Weights of a small GPT-style language model, trained from scratch on English Wikipedia.
Architecture: LayerNorm before each block, rotary positions, untied embeddings.
Each number is 128 + 24 x the weight over the matrix's rms, rounded and kept within 0 to 255. Layers, rows and columns count from 0. Numbers have three digits each.

# up: layer 7 MLP up, 1536x384, rms 0.0831, rows 377-476, columns 192-255
# down: layer 7 MLP down (transposed), 1536x384, rms 0.0859, rows 377-476, columns 192-255
up377:139147132090124105155115133139115121143127139106126137093118135093094127118120107118123159061154129115099125144121128166118139121153113128123128110092171153139146135097134110113097095139145134
down377:162126161098125111116130131134149189124099145157122144114110047138141128108130079146101103115151086112144120137145159132110169105118139162052127146139150111118109120124151118120110116123164094
up378:111136140108125134153102123141143172183141119145112104118114132154151152098167109112156143086127180121134185122199149143158105140192127155124145147122126115180111136107184072110163132112190117
down378:107132142087094143101142110150128157161165182106133163137121122142110088143133152099116158115110166115140125118103159137152170080179109107126102114141126120113117157113146144103143199121113073
up379:158148131135097157136103154095132143119095151109139093107173093142139159134169130112099066114076108141118123095139088117151099133121109108140142118117115091126124128112158132118109149144144172
down379:137123151186129120114106089154144136147145106119134100146042112151109150151149139092116122066167095137152134142113120149123107148128106150160152143131154130167100142056146072149136203124152127
up380:112083142070123170109163133152114113092118095134144109155111150065124164184136098191150090185093113136125175121127117156134086081149119077075191147164119159135179126103156200121159121171171107
down380:157087122158159112100150084139163139109130141139165151127141138182121133109100142151212094108096116113162112146156091084081123205144115176091093132174131080123123055132175136129118116071149112
up381:116167139171112138093159112161141121169133152127161158184107115092079126085125135118117117134165109112100131109084130138138111128124090130086116116133141175138138146162150130100177138129139124
down381:123119098082081129162120154103123118134122107144131090126104127131115164174113100138111110126140098141108197148119116126128152131136096154118123111136126127117083147130132148104129125133123180
up382:164098123134076191141099150120160103140121141133150126153175061171120118113139120094102101110110110140119143089112107094110112119148133150151162136106143112107102173124126138099119161112104104
down382:132146158162127125109134136126115128133114111138122145129124071157116136125133123106170104168163150120128120138116141136101154144148124136142183137096199082106110108127167124183142167110103115
up383:097109203065146133113113160131144172104159139115141142133119128146186162114126134135109142144132132167120121111163163142133109121133108134109158100142121140117135120141092143175137125133140139
down383:129161124114172108126117121161128137154144144143125138101120139120151136109141133152166097162130170077143114124128128114070122125134142103140130119145135153118120161124104156109112157117122104
up384:114102125130141149130114137144133131125128178134141129129142140107134075139112150133112089134133124121148167159111134119146085093092132148090132129124149134139112135134134138119098095131130127
down384:130134143165152113122137132130161129080118127144145139139111118136103104070162141130113151118129145156107118125092117142140132119164109165101173122147139129133157115119127141099175128140125076
up385:141113113134121136121106092098141084115119138128119112124093103131119120156087148120172137108111118146131148084108132139106121155102111150098091100104107109133139154147165123132160137119102126
down385:132138060149118132107137155122121122139087088115175126135154164108142118102173127141114139131114156101115129130116129135129116137082158174132063141138173135133161149082142099152111087123125121
up386:107133106095097130136105116153110130114122120134085128136110134147148113102110078126149153098111102095159121184132100121142170100111099118155131108104084168149140130152134111100153115148123097
down386:124134165171093146127141118106152111111130121137108133091132121078112133141145150150115130140101132165213096084142125115112143114149103155077118081118163082106121123197098142107064130119121116
up387:153130143135157217099070152053108118139117075168115110161122115114150125159154144122124117125126154117132131122093087128188103147088118149094143147095159108174126139168088154106108136136160132
down387:114132125145135140106103101106137106140115113122117158161138157132119127122148135128158128119146115135157128143128117121122138080131103170122114138128142130129133130114149122141123150146150131
up388:100072149166122082128124105112141120134108100167135151093136112113124113145112115105115100084136136100107101131124124086121123134111126156137135116144137132103160130102116107129075127161115112
down388:147166140099157125173129130113140088114157135132178114103102120130120098150105167109098103149120091146173125104109141102127119088067128096175106140119092156143124125177146171082149130128119138
up389:104119122114105130125127132134142158105115167129144116101142130120118131154130100120099159110175084139116125106151119083131118120134094107148133126140055131106118135105137170098168153137147100
down389:120132137137088080114121150126130157123122152090119152107108141084129135106145133110082117081110110166105170119098165140112148136105143122089128182146181166154094108132113128109137101099136093
up390:160065113128086136138130142118119085144161135083128095144131120124161135122121119127136134113097112139120125171111165152116115096120132126126142138126126169128160154147112119153155154074117153
down390:082110115149132139124098111117140127116182124103068150126089141119126118106147124097112149178121180141142137220113105169158109148166075089098146155170095169138159169203141135097110060166162133
up391:115153115136153156163157141124103125114100163120121115127162098099138107185108112136113157143143156136093113126131127089099145127142167109117059132145141113096165139201103167123133155146128126
down391:174111136160170114130127162150206111110103139155144073105150104152119156144164100138124118119200142122164152134139091131097129130107119148141124189121132123112137131095082121091159102133166117
up392:135112100108131154157083158143143127153093116086120113127123156092138084108087131136175068131101133121176139131123118109116123106126110087151128113108149097094143132150097120119128137121092170
down392:151117122130145150107108120159146115141145160177143141126121112158142123143098166125132098111164117065177106108075108145109121144118160177146143102145117152104100145114111129185132113089109075
up393:137098102148137081134114162133081158099097111163071129118140140129091104121138173157123130181092064181102133153099140119102124131090087146126170159093136088106147148169097108140147114164167122
down393:179139098145098104152140133130127120163122180108178142137075122126058176106110094088125114099126172154127153129138180133149128137120155134131138118119096110124122147080196145124112174072154096
up394:123133177147123166126119114152103117124092164131137120097122118139116143152131141102119103141135104160135158168117126142137126119094063134149122091130097149187116126128115089147076156115137130
down394:150116170138143152109170117142117134135114134113166171068114126129119132120133074110102143125182116125117102111130123117111141148177140132126143169091188109118118131135136128128139102127098103
up395:114100097163106104126157101108129141151173124106118152136162100132126100107160163113123110128117104117102135122119129103110101085144098108150129174105082115146132127158102112171176122152103154
down395:121121125136102131086151125173131111139126141096106176117127164126117142142116158097149148123093159140126139085136101130128114114145129144107110163173148086108100088119180119123115201071136084
up396:113093128092145112121123110132146132150145137091144151076105111138157108132155137102144122103111135129130169096118101124136089151140140104120102120121096194126132133067142092116106121120083144
down396:117093153133121150135146115155135157067123099130134125126166143135108158105085074145136126165109120142132136101134152139152136119115110135124180128105132115121169110127114137129128132127134138
up397:115105130127112123097130122101141134152127131107134095083122088141122146147111125137122138109144167116113121130127126141101111128094122118126168131129133120122101137100156117142141153163135123
down397:123178163122109144121112119149104134144142074155154144116129134141118131112161146107134140169106125144131152102113174140079109090140128125154138130128167096138123103124135108111144117124122144
up398:138137096127125125113106125123101133160141188131122133150129165159112115108136141109142163153152127142123152127135160150153116124143117128129161133153150105108140098125172150121131119155150146
down398:103175136136104094128119119098134132090119099141117112093113115079114066147097144133157122113134143106126124126109121135110146117119137143104126130153167091112101128141098113129138123063118151
up399:132109105110129091117168116155104144134135135123081114130121140137139087084174145110153114138135170136156124106086111095130109184114124095105150153176112143160110098090140134167130151136091134
down399:130139115136149137133122132129101129146125094135112144110130121142134127158113125157158111142113101147119127171152154158124120138125118138129100117133171126123131143114122121117122181123157118
up400:118131138102151150144171153129155111100100148158078155100151121122099117098165151130111127075127099125139152154148123141106089132075150079104119154123103132136114113062135145131129117132149131
down400:128149129158128138152097123103131082161150127126158106152090131124153119167138104129175131132169152150142095114145157093111165185124143147164139140117119171095135150124118121122136107123134167
up401:129138126126126116152103134110089148100073118131148095139142107157171109129169102172135168117117122125166103092090124123091148136084122110144154107099109136100100135141141114132069126144074149
down401:118129120140091124111140123141146132136146113117111149103101152119101131131097105122130118136139143115140133151149115095156113155162098166107110153135124110128131119122157123110127159113132111
up402:122096162127139120150112128160071143150107137150115148111150111168165089163166106160179141137124118144140129128130092131129164109139160143101146123134118140145114145121141146144128168118107121
down402:120170120118118128116164147114122110119136129133136085134106122105135140114116102102080120163138137130133133140130123123154122134144125113127139128113134115142139108124123104115138070146143163
up403:145209113100128187086114128122113157081152113113105138148110109129122067132132108146099084124120137098137142202128108130157078111173122174161136099149078126164133100153110161141130131101112152
down403:156130102107151115147140108098122096172116142147132134111120147157140122142129128072147155073141097159092122138155107128167152143127148155105127138111149131121115122151139103119141149124107175
up404:122123108072118149116091123105125140118140141150104131166103108108120190136127110144134134099116129074098143115123159107098106078104085114105108127126128124145132112119142075112078134131107124
down404:133186109113117102097157116123133147070132120109159093111126143120119105122099071151087133149146162149107152099100089159112125173146119086102142122177129141134110089128095118139118155148131139
up405:140088153115100123097099098134130116107139161148120114140170123101145137175128096111092158133102139115191155102125134150112092118105087099125123126123122132153137123121106126107103125123150102
down405:128138099141157105104080103146124175105111137138077144123134149118165118113103143132164150140122142120129121149165129129153131177102131164173131099169129146140120141138110137097156155122135157
up406:129174135077131143100105133104148128126133137142128158107150129156160146115159103091145153097093091122107132161148170117180108116134131140093134094168094106122155118187130129122143143159127113
down406:141139121165170130120093146094169109144109127103158139110130133073044114143109152139089127175086152141153140117088116125112120102107099118150150122126146135176098155117204154138173118084156113
up407:097116118136110179155112139134125131129101134132142097141133127120122100140143157161128104136109125091100096136140122070166125134131147121131128151127148154127141138145144125114149160104099114
down407:176129113128112115096172139142132124122181117123162180133140125116137151134148110084193114115106118104161119091121133139109105153125140160095134125116151103115117119120101157121129088126127105
up408:089102125101102151118137112125086115120155145140134155141135137108127133156127122160135143177121145117114136105080122144103072140110154107122187111143141142089141078147132147118115143176132152
down408:143138136135159142115139126124152124105102104129123118126119140136124114094114156147116113112151129156138146106139153130113169151131133111157144134087096116130125132129085140136135146130131171
up409:133103096131104143101091111162109129179098108177108125154132134114146135133113127136117087141124130147110146130105128098083159133127119148130113122146177126135113099121117113130140159105137116
down409:149116125133074103143148151094143090126120187143160188167107159135148113094120128113145155155144134127108132138102153135129130126107143141117115095118110121117146107131132152147109080088144116
up410:143116099169129104146115144133065149092113090122108110147096134097129145126123100141140156124101129093177119138116190097126157127127167076142152088087151170169143101115144082154109135124143119
down410:048118130119172109212131105088091170154146149111094099138139125122056086125110063110117094145082120085142157149146160190119138128144169122135164168172175155216180125062121106160106081118138157
up411:094093130112122159155115138159141158158130145098118163122081123103144082165117160129154114125165130155120133074139078084119161176127128133140102089117121147130136138087137157157134073179176123
down411:075089142136121121157105124143087120114135138163091139098090122109107151131082123139128140129134132132108128122141108143188077070153123125139105119148127135109161155062138158167087115151153154
up412:147139124124168142127144142119141145145130174121110128110142105165136075129143122119125087108160149167135125156126112159108155105114130132153101122112153101121092133169130068137113104168124118
down412:096135092131115137102144091110154131144139126104128124163141123114116127134122093133151154108115123133130118144164129110086145113122153144119126137165114103119136112099122130144137161147127084
up413:133153152133106095135147172110087129132143097062106111108152130132146133111095129137131174122133142145126150114174150119110105121115101138120196140138153151165108111083111103125150129093124165
down413:131126131120160121163130119136108148109146113130125170138156056100118130150107078140138170109119119130146104147125125123165091092129174101116152158121131150102125081140117138104106151117136099
up414:140145147107129133133103102128128118125123130130117162147139114085109127152152106190095136092121129137122111143164114136115177135153138113133133111116137129123100138144166147112141198150140111
down414:144125123143132155107146124123151135127136130147151148131120133111147154114128113147097112074125120127135115122106090111128108125112155129105169106127134150146124102149128131135129103128130124
up415:145118157138105120148083118159072099160103093104099093104104134090102124109130128090086152120158148106090151095113167092137096125098109127154148100133096154136149161134093142113163158131111087
down415:141111133126097167120082139155146144189134169164142120110118076122191122150122151031120113124140135120131100052123127134087117097134147062135167113137162094130094161085127113118128090123140118
up416:135129113131078114128129153139111145127100130114136129140113175128145115104125157118122135173111153105138146143124143165136150137127093144138100142142106124116120155086211136151119138141175104
down416:109121171123155141113174112161142131104115099124124142130123088087093135108098149118174115095107117117162133161118106115076115076120136129127171044119127143110118148128136096155094093121166126
up417:129153117094144118151118114118172110156150152075157151143165146112157148134169082123102101092104120127127126161114112131139107109144120145151139116145096123160121153135128158116137118156121170
down417:094132138133129118094121167104122121104148105166122141151120154133126165124148145121161159165116133159102086140152116156115155150135126157153142107153156147095138109149125109120136114136108166
up418:106113087158174104127108124139159153120201116133108156154109146105123144138109125122101091118155158145089135160112156131104147144093151110108108108157127124109136086117172137116080147133130121
down418:084123107126090132116156130140139102141089124157110083115114135139149107131066088177109112145115161152135161123145136183147138122131142130094145122118092134144096087152139152144125100112104123
up419:138156137139161167146161145144108108095094154105133145136120119136125126114154130120165162098105128134136085194139141161151126162138146160168118160115115105140128104141124117128138125146107117
down419:117080117120095129159116134120100136100104092123124114132143148116133131164120173147122094128113134144123120119093103112152137093133110097101133101077108134117123122116087147109123135099095155
up420:158098106136131143106162131109124109158112131161108119127140146144118147111143130119120183151110183112131111154125134121125132118118150099114164116132152114108104129131125118118146151099136138
down420:140131159141110129143120133137154116132136117100101172102108140107153116126130151121108170149128087116108124120100152142123148118134164142142104146149144147138137092138140142143152062138137142
up421:073135092146093120149099109123139111106127124124065114130088130100116089094130068155155117149114140175099112135131167153136166148155106115111116097126125108153145115137160137135135151118134148
down421:122140131141126110121115117171110103120131115126136120182129085120127140075122139122101091117142120120148143137155151099137128136137082115139094136168123126143134113122093181114141111137121118
up422:108137116071132142120140125154138113133133118140149110146119105106133135142125102137140149118140142126105128130187140141117124141157095143123151097144125152119117176140080144135120122106096124
down422:151144099139096086119126129151132131091114131130129117125137115138120148128138141111161098120132102131145156144103121092113127100117146124127119162116159140144100146063132142135109099152141100
up423:142134110135175123115099123109143123142122100107116139135162131130120123102129134129106127155119128152147124132106128145143150096112157142168149085122156112095095150129118148107155136119113105
down423:124120196146149150130155128149097154065079145134108116126101119092150151126082153106114139148142120119128123134127166129100128108143139125165132149131175104115131112141151114136098102148138157
up424:135134121160122128151173134156139129126143114098117142098132108107137141148112106110147131085138131142127151104148114109142157149097129128149122119131105155141121122143085130181132119125108121
down424:120131123125123108127099112125150129108145118124108066119110158130136152090112136090168147117106155153143094100095093102115095118183078145156158108144158124118197108182113109089105120157133124
up425:122179085135076087126073155077137153150145174133114154086139094101117128134139149102101106164120126101148107114136098169142095118136145063139123167110134136098122117169140114100150191132081152
down425:139159105118124138130129098138128116157142131117133129126132129138147148152093124145124134124132111153127124114119120131108146104135107125121139145113150131143139137092123123137128170124124110
up426:084160154139113136143119114011134084188091092130111144198157137085154193141168145135089110091137136156100179190151098139149129168049096147115202127122170059127128127114143153200199180129176098
down426:103128123147137133104131101103121126163128135119114142157135144134113131133138124127137137109138133142136136142131127122142120113106113131120110127136127120121141133106137128145133180118127085
up427:165121122119169078111145157168169118122107121127124112143116103123143154128164119130108131113127126115129141143156110093090117111139172138136103119132122101139168141112166162158102138135112087
down427:137114165114133089116119118161114173137128163146125129116153100122166137139124096100166094136185098170108146135107112149110120107148148174170102122136146132082122109124113132121146107093134116
up428:122071117158133091067101096138122145098149152150077134157107165147127139178134134142078091143120139170113146115108127131118150123090083128120118129134134105162115143161134130081150131115119136
down428:125153157077145124112153131158169122113120154128156118116128148116128151118130148143093161144130123116105157096103126103137138136137112104108160132117112123107136094146112168113158128105154077
up429:126135114145129128126138141125140124139134133191153133124144128119178119154117086111127136134167158076125122158155106144111108147124127120164111087148133134121161101170147134193125196154114144
down429:140119159124109132119106121132153156081144102117113134182149166135097134114147122141092156122075121150129132124144135123130146120119111150141142149146123120130131134099121128059139099119145125
up430:140145102129104119104160127097171104112118134129144145105141131191106157142151137114124165143139106152115110135137106126154133140096126120149153088121140133140110126159130125138111141140094132
down430:147113128156159153130131159167162140160102143153136081109129140039116136114104176142157127174122120112175108115152121080126162110105132091155144119143144132115144120112150135162103144121131098
up431:119136170103181124150139078115137085084109138104099116126116146134112081128091083154132088139154133095137183132152191147160165187135175123132115112128058165167134135131127139131107192114180108
down431:123171118127149152104155132123180160125122110158120141114063157077126088058117133158076119145112173121122099123120114153140152113115124124098137086172131127123137101168123129122100116111155107
up432:117114133176134130138123129140114109135121138102148120096134122149100100135134144120106131142136128092106147125132132153172105128124112136108110134150121149102141127152154111107134125114132117
down432:114116126120155131129130128197110140128125117130114122140127113111095153129093119133168148128079131138131118092135100125107161114140130144151142149101105124105154146123123132125130063095124133
up433:129120106127126151138139124136134127121127152138101138155161146125148189097153141152105139116089147128122129070145127156131134100141122116147148101108143133115143144145128124132139082108102177
down433:137121111104133093137114166191070129143107142154140102104103120131126085130142164124140129096150158186132064096136111125156111094135144145126124136125191113144119127112117120115152114101135078
up434:111123087159140116143096150104142111147144148148072188163125130111141114113140116088094078096138139143093145119113091148113117155152088121092170100111127113118134115124127164135112118116132139
down434:112151126124130140118105105127132140144138131124120117146142138118107126125137131145118120108118107128112125141142145114127145114120132160128111109130138130144130127126133136123123199139123080
up435:148096111149130156101130138132137098157081176172121104164097145101113089127123144143120137128158092084116123130140115140142142115071156143086127084124139132112176122160145140124121119065137091
down435:121123144134148136112136084143129122146119136134113115129126149127127127152119146136131144130127124104119117135134129107134162125128125121118101127141143131144119132135133105122147209126138095
up436:129116176102119133164139120144144123111168138134153114122165122115148126145138119123076135074108137059126138096156106136118132162059123122112090123130070171104109144130115158139126168129133119
down436:133120107087073166161139150124161108156124162103131092117099147067167115107085160114105131161163136142125086126137113146085100111116162153113048116141104131102149107092159133123172132111151101
up437:125154122135116106086113115107110152109133157120140106147126132084172149122121123128134128115122147145134099145130098188101150120117123139150158147158157138126152215131117135106131141143148128
down437:137120159133125154132114124107193119121123118158121122122142145147123108147091125123135143125108127099158114149127140141108122113153167167144156121111150120121145106086088149158107110169146157
up438:099156080124171124134109126138133119127108099103129115136110092180136110098196082114136086098139174138110149123134117103114094081128110172147123146111127123087083134119151102127116148130105159
down438:128126077097087148115116156082122104154140129120171128153123102116099140142102145112120117132144107120039141173127125162131151132134129142138119112130128115158099144115114144098134082124116104
up439:141137109102101114078126117142155093171081138093133157155144151163145107122152101130132150146116138143125137138107109114158115193140105115139119120159098125135134130110123137136123075109123167
down439:102149111167143144161103111120121146112145126124097145159150126104102148106108134105144140159119149121165147114122131152117081102117107138104139160142172135114138120109145107185107138149120116
up440:173138139135148101079111146135091153153092178139175126094105173136127148150125135162122128118110148126115150147185101101129118143139144151140105130091126116150134128086137090178128123098110143
down440:130107164130126123132113142109141160105165079146118163165107134142118104145112103129134148178136137158143142104106126144128109119140096123103136153150139191156129130123091145111135113132170097
up441:063136163106132121139135127082125100131125104114140168126131156100125173128092147154105118093120157152116160128119112127141127114128113191095105102143136141155129170129171080093135090094099130
down441:117135112133149107146137099143118190166151151114140097142122143127125125104165132129136141145152106112110033159112105147161145116130092163132141073107127065124127149128143171130116162114097139
up442:141116159171156141163147128133151098126174124115096098092119137162139134124090149139085113123088122064135089108170127075145107106140152123116098162125124154108192116108103098121167165139139135
down442:156126123119132150120104120146120135126108151114141108160122162138158161138114129124141123099160121157104172160156124115130145168124095165126158121159112119142109143139131136114097162181086165
up443:139136174120049114137122156107072123109149173065119112100166123131145171085142103088095180111134098079157152179172184107121062188122145151128105166172148157155138094068127082141136140154129121
down443:124099136106183149130128170136103128106165149140090102050133053132141125127123092130127161103130182070097073140154152144110142080114165147121129126161118133106068111104189131133121176154134114
up444:177174166075135121165120143107125149143139114110121103120122164137107157116137175146082129116127133140148120130139130155133158119125112121170170148131115113100079143116138099144152156076139150
down444:127127112097135119085153171133140138125067137152162123143156120148134175136092157155133103118094156171133100124123159159130133135113102121103126133142174120154130118119120109100111158118145118
up445:117137130099098148153099102160134152142118109109129142109133147149173118086112142127108120120134095103184165138101139175136140091125125156155117140127116117138128152092122102129121172180117164
down445:125120105145111130083139120160134134143120114115191139099107141080148181149103157110138131120143090110108120151086115140082126126113134117125107107129145136149124118138169146125125109117117168
up446:108140152105079110121158113068084145129157100057146132116130132156136134101142069080095159124130159134136144130136108158136140157120151121095122097104106093089138129137121151118113163131105112
down446:116134169130123137103108142120096128109146142124112101121185119109135139112124139147159110067110122113117124124113140155112147129117083111101132133135132126162114093126146092139096060130116170
up447:141165149100146067095118134135151126089117158139080110108143171123152141125096142128130145142121110158104115163092139146138075146158117138198151114138144115150130149128142115117113131180134100
down447:132127130139133162154148082135085172158127129135113126092112142088160150112095106095120119139141083082110097143138086086104093127106101146105130146096167118111129128129184170150136056180114155
up448:167148135154110152129134135146101141178101112152135117123147118148096119124142074129141157137157118135127135157133163132154140176111166136102142140087106154122172171093132141150147134100144191
down448:117119141127123149138094135129084144146097169131124105124120154088162140182143122122090138136122158139119136148158137097193123117102116087127113164092138121108085188128146154129119169158095119
up449:161116143141134108133121123147109108144144182100121149121136124161127102152160131150102099127145072134142177137167138152134084130115144116139155098119106163118155148144141096113157128145076111
down449:136113146130109126136136129146129127099130093156115127122118110121133171119074124104160132147105140100126109117121151091118155118117099138147138126133114099142094096105127141123107114136155150
up450:118142125167172159116128155180131100124141153109108122139102127138123123128125132088114090115085139141128145145134130148125151085158141154132148113145134173103102067162157125131109144171085146
down450:114137111132120113125116136078143096138131136113160121084151145133121134155103134115151147112122128208149130118083162125115132166149160109150067173151132125083110122140168121095093133097117077
up451:115151135147150146103091156107153172097092088111107092118101113152116127138139114086112119100143112118179112150125122115114129085147113131092109122179106110110087142133136143142128128133186124
down451:139126117084160137182133194140138102103139141130089114116161095148104144131171120085146130104146120158119090123180148142113115109123137127147164162151164159125123117138099119157102136136127129
up452:190166153117123128111114147095106133162146142138138087144085120100134117162107108123137087137112102135162138112135119103159118137153161130139140165095085102142131128114074127152090142122158100
down452:113132118110089146125140109145109131164121162168134118161130139147103134150110111137117122168128145142101119142149091153134127143147120116085111069113128092150079127135148099169145148115071133
up453:152127133090133153142099135068135137129181136097143118127136111152133131094151088150108139155094112100112138184090133146096122154184145152093120134127144142124079108198088174120103185146122164
down453:134127106085131113148136160141129114168150125142143153104148148089091103164090147131179122109096121142122136114141110129141184119205106150159140131184122096137142121133169100102096143160081122
up454:124110130134131161113113139123129154118094109163132142136132129114154168158170138075144122126100129130110143137113074163157127108114123105169139158122147088145113096109113130131140163148089156
down454:172161147161122160195107145118126148151122132125156088153133139123072161123121106145109122128120156141162116118142166112112124146111158107112168123139107146099129115176159157139115161102095101
up455:118138117116094112149185108105149128122104117152123136091108146114148101143133135094151136140153136150114136123118135116157138087142105118118124133141120097147116121130127121135111125158121139
down455:134137138138159151136107158120083109107139117126128154153167118128112126121145101137143102105105118126089089114129142123115140115130140134129069143141103170093124152135160116086096096103150147
up456:113075146125076148133114096135142138127112116141138126114133114130137093132174097142118129118111129094130124127155159121138095128141072130170113137133136115106153166141124132123158116134115126
down456:119162090148158121120134133168157115114122140160143135156126149115104144119103155101145141102132164131111124126118090129127139143124171127092126110114126125109116110128146164128086108132150092
up457:140136106139074140140055111146118136154126093140100109153103129137148119109192174146097139153162162113128127164182099119103142156172134161118112158119139095121148117128143096114128106148132106
down457:123150149085109160160135139159131144170129106130158136138150116115160107104154151135128149086113131140079121097139112098127129129092153141127125122113168130147138147104118111137100111135104110
up458:115133136113155140137142122113147122111116109125136144154131152138117105122131076131101158138162123167111113126120116090106146119156126116115164135131128115127109085115124133145131155121133134
down458:162126148149123100110139133159154111165170132137104125133100130130100132107147153108113127154113083142155145112138143143146163139123138101157114156151116171103138144195139129093134111145141120
up459:133160110136121114105125156155156108093119160120145142127202174136159142141094110138089113187120109131133094141158105138117118130166136116122116142108172169130137144138154133156105111152179174
down459:115113136104110142155122142103117138163138122101055123049043093079151087151147129154118128112168112132149189145141139122156174154144106114110154096110143133175105163098121121110141079133114160
up460:148141138131144108150097090128088112112139131132129124106115124107134149125107161113175126082134062146140131134166138133169093146117123170132113150140131137172156126136098159137124163107128129
down460:103146147089124115140077141146146116137103114137141158108137121133136112098110134136140143135147143069090135151130098117127119118104088110132149120155113117137085096158106109133146118105118089
up461:138126072146076133145129105117132099128090112133126088169179095103137146120131159137152134138143141172102123117144126117125079149146160110125139158150130056140126149146159137122113149185104145
down461:096102145139129104131134093151146157125168150109108150137129140183120139095128107193134101152163121129140117151105156120139120138140082127111138137145123146114100105156139083121130117135110099
up462:120125140104125136081096129082124148120109135106114123169155077132113123134141150125074144113127150101087156110169162107121122147126134126097121127130130080109172159110139134066135130110122171
down462:119133133110090081122174150153154112129100113118100161103126101126170124139102112150097123169124112102115127138077088154137101120108077163146113127157122107135117151087090087202102148140128120
up463:175105133146115131122070133136107132161108107109127172143122116143134104123134124154105105125120133098098143143146130128107117134128102125109122125113122161140089118126123124108149155143120087
down463:094124172134097154138122148160113121167104111062126122106104148127111130109110142109111069093152125079117099108153148139130146132134150151114129132143124114161156116144117119140131101122135169
up464:159094091151129146192106128095118169139137114088150129126115137181142077120181092116121140126156152142141164134101122100143151158090122142093135092175120137143137140083131160138136128161102130
down464:129105099121145117134112093124104125102103120127148127100126114146125137144143122141170099151101136157149122144108134093155130145135126131137114128167152117135136150142177123061137172133106133
up465:159100157123109103151152105142143132113136108095123103182119169103094136147134149130126135109145120173122145115130123151119108116128049151086124130134124103098155112111181155111096087098146115
down465:135134156157157108153084154158083149169141144127138148086151081124145097128132107126105147128144131123138100146102128138146138129151104119146168095114135129101121133149132082115167160094163115
up466:105127155098137125126136162141100147136120153125165143110128103129120137155100112093118129103133124123153162116126158107090127113097118116186157118124124115150098131121140126106169115107101110
down466:133126104109134127146145157133172135137167151112125141125151104113185133128097138176145146105162125147126083137134135141122130148122125140098095109158155166146164133103102111120142074149144191
up467:121147141117112085129094152103139130108141125116145129140118081089129082110132081160128133115144139092123132094157129163143121125126135145126102101146136144126128124104129122162110109108132137
down467:159145124129153128105142122144110124134120129142112146107118161154112111111133184077138115141099125123135056126124114126106157125160105124137099133118149126129138113127125095104120125140123137
up468:121149118131131130155165199172128135110138087180096121120118150124116099120159128066112135147126108122097142093090134162133135126137181122130132126080123100171088146172108115111120138141124146
down468:125088121145113111078123082100140127154117149101131129126099162082123164128092111137142131130152133135142075138142125117095115130148107121126125121156101137079153104113155132121101115115125096
up469:134121130112123129108116137146127163144094140167131143143122092095109116174127117144144143151135107151140142097115108148135117149144142146082140146102131129135139127122132141126183177162099126
down469:125126139128090120139134108126126151108151121108141100113128131116136134102142071122118116102116159120121136174118144152131156128142149117142155113114119126128131128130102116117117072095171147
up470:084125124136066156113135143121143073155127147143153146134114098089133140093071092134112159159122140108081146148135156180105093150133157143121118102140154116165160123125146113126118115156137118
down470:158112136114136112106104100163137083117112138129122133141114148144120104091111130172088109130113087163141168161123132131139133121133127118114150120093121167101124121119131090107138166127119176
up471:135155128119099129148146147151085119149105122148120104124133133125085110134135075133159130132120118079130149135112111121147131122111111078120095138114108117163119128150119128072116117137103127
down471:128128104140112106153101123109125124113098114134163124090144096119115127141140123114099151117122110172116141141113101127132108155110118145118131076156150113138153151154098129113135098131147144
up472:141154111146136130147145122148101140117172119096092063177158130149092118119179108150132083146160142134117099151151122101115114120114123106139110144123122127121100110107119112124114124121144128
down472:138118106120146120133140129102126117137116098118134148116132140123097137155113146143137146123071093156138147138137164128131128148133137132130135192114097111140139139136133130143100124118115093
up473:150147126095117106125134155092138088102126130147107124140123135118140113127122100121121156143112139118115121110133104114147121112115144109115127122129111136149103109127114137148133109150112146
down473:131119160134148135109104095135090146129115132134153119115145120111126124098110130118127094159098138146122104157124175125089128130125109139136134127179128133177127126125144077147152134113155129
up474:143097130099176080133143150166152119149144107094097099115137147087125169119191106113117130093106145124133092118122165129144120136107157096138164139157114110125101161161154101110128119164117117
down474:145098129119099118093136147143096152124156158139162152108152119133183122172141141123110118156126073164161132132116190131142140139122148169130138134109187150101100102144144075122139070119079141
up475:066191128206125132126086138154112131131091135164130124170114118102167124110130119128112104148139158139151107091126138105102137119151138086117130124126129114109159130106128110125103160102112115
down475:096177128080135146136143155150102136114133144114102119099143175141075081138105147107117137148118138143151134136129102138100136147159162125168115148149170123144114114135155119136182118095128212
up476:097149140150123128106126122110137136109123129119126135114100097101137139125135127139108167129148096099118137134179159120091143124144140175151089120101133097147137156165126183062149117137123121
down476:125134147112129134150176085124090164143121129150121151151137097135140101134097097099094098092123137137122116135171158141127146141108110069104122126161143106141109129113119086143124101105119092